config.toml
d_model = 384
d_mlp = 1536
activation = "squared_relu"
norm_place = "pre"
rope_base = 10000.0
rope_fraction = 1.0
bias = "none"
tie_embeddings = false
parallel_block = false
init_std_o = 0.00522
init_std_up = 0.0255
init_std_down = 0.00261
optimizer = "muon_variant"
doc_mask = true
steps = 3341
Each number is 500 + 25 x the weight over the matrix's rms, rounded and kept within 0 to 999. Layers, rows and columns count from 0. Numbers have three digits each.

# k: layer 9 attention key, 384x384, rms 0.0928, rows 326-357, columns 96-191
# q: layer 9 attention query, 384x384, rms 0.093, rows 327-358, columns 96-191
k326:468502499530518473546466535492492500473469526519490514507522510486466505505467487516457475512510525478496446520516513566507505493490517491489486497496509531543516506507514506479526481512483513512485512520496492441525528483527529513476508510485482503494503492525468489521512482525489491483
q327:524500551486507473489507509486529509552525453485467502501499442508488545503490551504454453500509454484524478509501535476519443510495460505493497462551491469516484530528522524532468478489512516493497475498536493483492521542509499516496533525495564462484503468509529499468517533500504474510
k327:468533511462479513468497485500539488480493473498498512490512511494479518542476565521460520511498511508458524473520501490509505510482481484498486500531503503484491502475512508487491469474513471470485517476528534487487542453484507512550493508483498485507516530490527457515493498475439473521
q328:530488516457512499486485491505518490541479520516497513526523539523498488478515494486488536485488512472478490485538505496491448483462453481501491482492462563509471498482492486498492520536488494518511540489517528492527567543537476527504526493522484531557479516497484468522509496514511494524
k328:503538512479512494485479477502510485523454500523473517475503499476458553496483532523494507492474519540467520507462520510518503464526538523503530488498502498507537470485509516530537495471482503509528506522508494469519501508520480523483524488516494507528524518469490499540476499540483521515
q329:500473485504478483564491488506480464528482474432546478491490517466501504519497436520528506541494469513530539511509515493509502471501490511468513417488495498444497482551472536493492480501458503514477444517470475518559525472538549443483476455504524485500489499482514523494494438475510484481
k329:464494480466499541508501487502478482495519535534460487486509503475510489522490502483488502525509500529485486545505498529539514507495509473514481501517451492471497442497508478516490489459533488493535529474474509504535485508482474497497522486509500532483498489496509454507491503511457491491
q330:518529472502498492490497493487542512482492515497499518447526477493493507513506500488493514493523549452548517482460479493477469537520490537473504504521501559525530519485486491511515496508513485516503513504477522481518505517470492520459492549498510544574493514536475530498484515507496508507
k330:497509522458499509498491549502541503528507498491512461552502506508494513521513496512504515515513498540524499495505498460482526504520504514512519518487478529483498487537493479497489516517487498531517514507479484493530488508513496487525489444552526485480551516457479516526495464484512509514
q331:496490518465488504486518503512498491528522482495501472500501480518491573525521498504432483471481521497500519491518532506518458493492496515491496538526516489516483522507484557512462494501536462526513509513480497482492477490529498482481497520506514523513528499540478491514470493506472511499
k331:509501497509496508522516524520525446484495467471501533474523483516482535519475530515456515474470516502485502520491500531507515508505487509486526463503525507494547508461509496518505469526488511493459508470506544478506556469523491506545522524444477508499490519507514489493481536543490461514
q332:483525535512484526495454496503494507502512513501477577469465481504454533497502513490456509498480480481474502574513508463481512518467504493471496515495506483509491541539501497543472490521448483509502545480592531499473510551449490510504492472525521482504480504507521500462516485494482523463
k332:527490517511510546532531523458480495491464494481500495464453469511517500532498531478516497510440558499512557503522523511474472545519508527483535466464505518484524540443521527507513497520494521476482524504515508446511488508507555469504515534489541497520530525477486473482504539482485505496
q333:499525484490513532492514478521500513502496473492441544509494519507476530498514507503523467490486558483507488507526513493544475500527472517466455475518529492478463522479494529493513497490502516488508469494491514515506455463522477487530453505480464508480535520503548447496532441489492469493
k333:505500510478470479459511496483512515500458512518528503468527484520488501509494535465488475495470498510482476521496514496529555499523519494478511495514526463506487515499529509502471399499481489531520505474516510500503476474535466485466485540496553515495509507507499501503472458498493497475
q334:488514538507501519491483486497504550477517518509478529494508470500484466502463458520533516526483475478513437532507453499504547470493464461534503530510492533480502511505484491520521471498513501505551489493533511558507512499498512529492521462441475496492477490529523492536489454489506502497
k334:540495526517497529533511497489488503485505497509484514531509512490518545462510454494536455486501538461527529557514519497480482557523506493523465460489456502494494499487510476495512542537486469494491482516454484483527468510492475502502482484484538506458512519457500502478453501544455471482
q335:479475471523528538477483473469503546498539517494458497502559565458435506488462497493506500507502474493481469510484528506492570474477528459504540487502516486506486474499488481444466523531530518497497533510542531507520536525458536473523474469478480498533488537525526509533513478471451535509
k335:500466502488485503495520479488497480489478551510510492454488508486508510448490500517526479505490505481486555496464502497498496528513542541491506482476541470512549531518503488523465566482526479499492494499498437493515429461485510493504511485483488557515513494442497535476530518498528525485
q336:520478522498491503472540484487492555522473510482525507471512508498486516515522489495485507502521494493493517523487478493507513464557554489469498468507530495474515511449469473451512485502512517551479533508476500470479469454496525511523467489491506522535495492467508537488480511462545515497
k336:493514529492494494493487501511470471501474485504470501505516472452516499515495516522535449515508500484497515516479462545497506522484453520490507481487467521485509463533441490496487497501518560517467485527507493496518523516481506503465521488497465468521475510492483497505532459491473498446
q337:501513496514484503508507472497523506521477507450467509493527548522453451483475513469539471503501541476449483530521498514520508499485497494478477477518479525491488544492460494478457473505492496486489514525520467486500501511518473515505511526482508466498509498482514500458502491507540491500
k337:541513467544526544543516487509514514473511506534459499494492491511521468530505476425553498514466500526545491459476520508471499510487485481534485433457519501527478498502521514432506485509525509520503511506541526482505469462471539520501492483475515498526487483524518515500504527495476438527
q338:516515541457496513470507479478480432540468507506521492518496428496485494511507456513464512537505486490529491480500520484460496510529515522530501508488506496469492503533497544516506490452483468560528501487470503510510525487520462474483524524514477519529482515486519537461523503453460504487
k338:493490469498489491507478484501515519507528464528488485513551523509534495498480502537483518581517525510489505472520468467491458486454530527484516511477514514464522475495562478457501507525512518458499480499499506529481541491466515474474519522451504499480522512478490538501518481487493500527
q339:476492517546494475498517501493533511491512489469512460486481514495520515478507475503510519500500499519493533492510525508545513492535495494472507470467529474521483476531511479500520503506528493511482513566481526503520496492520512517520482470489502501518553545512525467497504485479511553513
k339:514492496505530465510527493486553509476484505502531509494452463457512499552493560476479474415499475551480518510454550545492446480511490464512518533496503493521514487524501534445521519513461465457490521524444493462499510514486495518504540466518495478569483465503501528498460496507520519512
q340:487502501466489530483484481527539497494501537504477521521494502476483490451533542510546485489470533478544522510484514551518451497495502532466491489502476478515480516515503515500493483503513525470524481456520481484484477480455510504532491503512473538486493534510536490543550489502544461478
k340:527493525473493512455510519531515519537456459454550471491495463493496517538532570523478508466545494549489510503530483524520527480497485508490503472454508486476500553447576515507487529463442463508509526511520467469471472456514524505505482509479518542544489526493523476473451518486490443476
q341:488520503483530521523518491497473464511484497542497479484472478474490506497501507518540492522484509516499544460515485484504492540547522566502516524524542511525490468505462470526490500527529496498446484492471530523511474528496526441501469489479485547508443529495498481536503516503475515481
k341:543494530463503471506523547473462501518494495505522492509528526471496499473498487528452470490511496487475523555522488570513548498490502471465517525455483503490512469486485540456508549482485526489523524461487505496469467521515471506511527446477492473493482485545491513488535480520485503496
q342:504504520512511509472504498525457547506493487491482487507494526514470517506539523529555515527514511472448512500510546499495525494466496503515509505478481477497498494516538541566509508476535489476523527465513509522489484511481491517527505503483510483482514482471516527498484547489508500482
k342:521441467514505497509482473458469492480527531448479517517493486558504525475527478510534485476492503467495516514520453487527490484484463513512516511507528501508507508543483527547513456479483475490502544482498484490521471467469465486497502508506483494493524512458482490443564504480515493484
q343:485492471521494533508495483506515539514512533537519514497558521500510514476463511517515518488474501470517500515476474469492479504432496501507439470527473497516443512491502523529461497544497478513437511507505487494512488522461484501448531527516513484480457517493467579477525488490485530515
k343:488497505450538493532492475480482472494467474528509531481499477491513487487504553557481474498505514538468537480442510495531525518487475469491499520514519498478577523514469494478540537454516517521522519470530506476468518531512533499506504465462472515544517526484503488512528481503466508473
q344:480481474488490516482502457520473509519483496522491496506517537470480515493496518518497516526515538529502496496504471486491503455483472480478489494461510569469463536497499481505533457522479506547495464499490512550469504480565545524520489468510530497510517468465502486502457482515487504529
k344:518551504475485474507519532502520503511545495485494481479483486515497481465487521522486485483535480474501471519531517523497467485486490495510538494529473548474521498517499508521479441468461475484503523546492474482543520500482460475540498484490498472474547464517515491527501501505479475469
q345:521490484512502500577501482528512506531482502489486504543556503546469498516510546522499502512478509479479491522501485500499513494514552472510507516450466521531483514518528511526486460480522490502501504505541485503512506536533511488477530539507523528506486442504516510477456518503465468489
k345:474498527500526538538520554510528461514519522483524514546529476491491489481510485482507535511522490454529524418505541457489476465496511537505507489476525501467498484500468478528534538532499513477489521578533478484497483472443501487488503478475492519530544468531510510505510483468538537479
q346:506507478531473534466488480531525515470485467522546476496551505483531447504485513485497548538565539514483509508482468496488509487499546500512489537457536446510504513484505518528501476543496483442502498482526505482502516498493475508526507505508486520454448494557469493492518482504527519500
k346:457520502482499520554550526475521480500519464477485506487508521517487516564504468447478524521506520547532512442449489495513533489542535492526502493470512508534471490488527493498508540531516462543453499491496485487499505450476530497501493526520501495502509470476490487502471491525521502487
q347:498515536519519523531488480476502501516501489537513530519485504470498524515487484465488459519527483446512455525480518482510506514530529500513520501512496515541511526504545515486467485467506501491523507520521495545529453493549507497504497462500504486510490511503509476519513511512524494459
k347:510518532504477477502521467481522469514509481531495486461494505465498486498499545514508489468455522517480481499527531508511522478478502522522489498535513513509466458465504492470521512493518521511510477533514494455469429528492493526513501511508510469514501518507517538531444529491488487482
q348:473496476534504510492539517496499519500528451505507490557501485469499447488479525501518500513475495442472486464487527499468521498492507480536484521511523535438538483514464557504463486537498490473503505529504534512522546502513498503492465485458497479518500536535472517449540488508459544466
k348:469517499500480505551474489508508533467474569518488509482482485482461499545510530507507493496487528498493518515522483531502484494496505484500492524501520482532498503484482476495513485477488516511533523565491529474520510510509472489496547483527473503498537489470511546521487519492551467516
q349:501504489496475494506481508476485477511522514516525542503526498539551450489467450508482487493496443518486463548533491539499531470519532488507497496459449509489534506540527513460503517452496514488524508539513503494509523500566516457506513504483481460536482482524480507514508461513456518516
k349:498517488516495483446489482474541480504478523524481462509506559521514471457471491467519517494534510519524498461503513500511500433485507482489485533547510505456510527508495487516527522476499517467484446542483503471519487544511495467488466450515531486480506455502513492458518495532486493518
q350:476511495493505506457466480511477509519500524505510500467514516497505548466491475519478470493523520475478515490501474499538506498529562481504474444469509500509506447501512506502504505497532476545492555535512525516487501514526513525493475527508447509513509470522471486525535513498495523522
k350:502435523499527444459492524466445518522481491458446475507480488531537502509541444494545509520537475467520514457504491478484487503512505492517488526493528488515464502447529494521554550473497458502537467487494469560494526453481550550497525489486490477489535502512490456546511536526558497458
q351:519464466475499510479455468508493535458508485542469509511498490529521504469514521454492452498518490449507485516509475527539515481476525475533514515505507518516484490508513480473468517517526528484458557478522506501508447539484544527496549467502494441479516516508524493466479493495486475463
k351:496500505521522520498548483506479497501528488475511508456477552501491511524489541487524542525493514518462503509498474447539514465501477509527506492486515481512539497481481458525474491506497471479506508497495449488505514491467483477528483500494501444492458537501511481522523554531504530490
q352:521472489518512522485510503494529527508495520482491462487509490502506516465513552525503534516513522539495497510514471490507529536475507535452516490503526461495525511517497489490495481487493485502471491472496493515503503457502506445457495518453526504555496461471499465521491513496508516544
k352:481512511477514526501531502473471489515502484490520493532509525514509532515482482480514477476478499502514547526507499530486519499507507496487525484486455505505478499491488502484483506517509518496504514498514486533509451508491506522507478501501504558522520500507479525511508486492506503490
q353:510475465536531499471520496505498475514503540507495489495506509510489532493514514512472468494470491515501476496525469516533529508514483509475537431514536463468541529496471511480505485497440496538508512490478439491500477506496492462499467522456503463525518505488485519547509491504488482508
k353:517530521502494512525508524485467511503505503476518534523495494506475504506509503497524527491481488530530515526505464510439489486543503501517526493484491510477472479497462489502521513512464495513533537519539528487518488512490526519510501508516507530492470512508490533481539513474521563489
q354:481479495528473534532498540541508514487482472535505524466550502509497479516458485513482508501492520477512508511495455524489482476500506466524517551491499514471548480492485513498470509501459509470483536519507525525470503499547490503515532490519454464470497528533481530459516502503449479475
k354:508490462489528499518520527522482470487474485518489492490488511487533506510466478510486483500540546499497516506513517481527518538498491499514498500501547522471496474509521512479527500482538515529508493479497481492517520467479527512481494519488521483512497521521509499485499462517497476499
q355:469506493484529512496525510505471508519518467469520492511470465513513497511476509502517530472464521444467484490504505505520511488522526489477483482499520487482498465478485489465500480518526543490510483498446535532466492507546529456514513530515539519500517483524513509525508490501525509486
k355:492467540493497551544443485544526498482493486508491505500506565492514519505514476503473489528534474484508493530478473484487473507486489485507494515484513516468527503539552502499533469482505495480507462510512534501506584503511487518458538518456517509478505544501514485479446523493492527509
q356:489506520518453497519502479502488509494514475505532506461482499464473497517518517497462494516476522515528514530525465490493497499529457504468482527501487466508471513478503507492466485490497526455482491520487517494457451461497471514472490483473508472507507514513454490474448504497459487461
k356:514514520510481526499549521467490509499514476500509494544500494508500486493518492501535522503486482490544499517483527503484492522509502502504529506470485515519450498499497503508498482500508513521501526493526500492507475518521500516518506523484491494486498501508491519479497539458518538534
q357:472525486467516523474458496502497506507478470490519534528504481529526549509511526494476505466457497520470495462485490482509496523539508497481507504515484539541500514441532510501494563509546510492505568486532520482504519515520523517493510513512481490506485503483462499506506541492483502487
k357:503485522500515489505502498517531479566470484467507510480500490500479508521512507526500543503513534474527502458506479531477507506493508488494505533497503483508506489513449509516491519484458512521493508544549497545495489472552515451512527552493500497489507482501518550464506513499513517535
q358:528514518504443503545510535494474549484504464479549526492504502493516443527477524501504462501493505508504448517513475495501531473540501510505457533482483502510497524492505476490508462480518491432521505531495532523509506456474528525464523475504484488490460480533506518479501507504505515450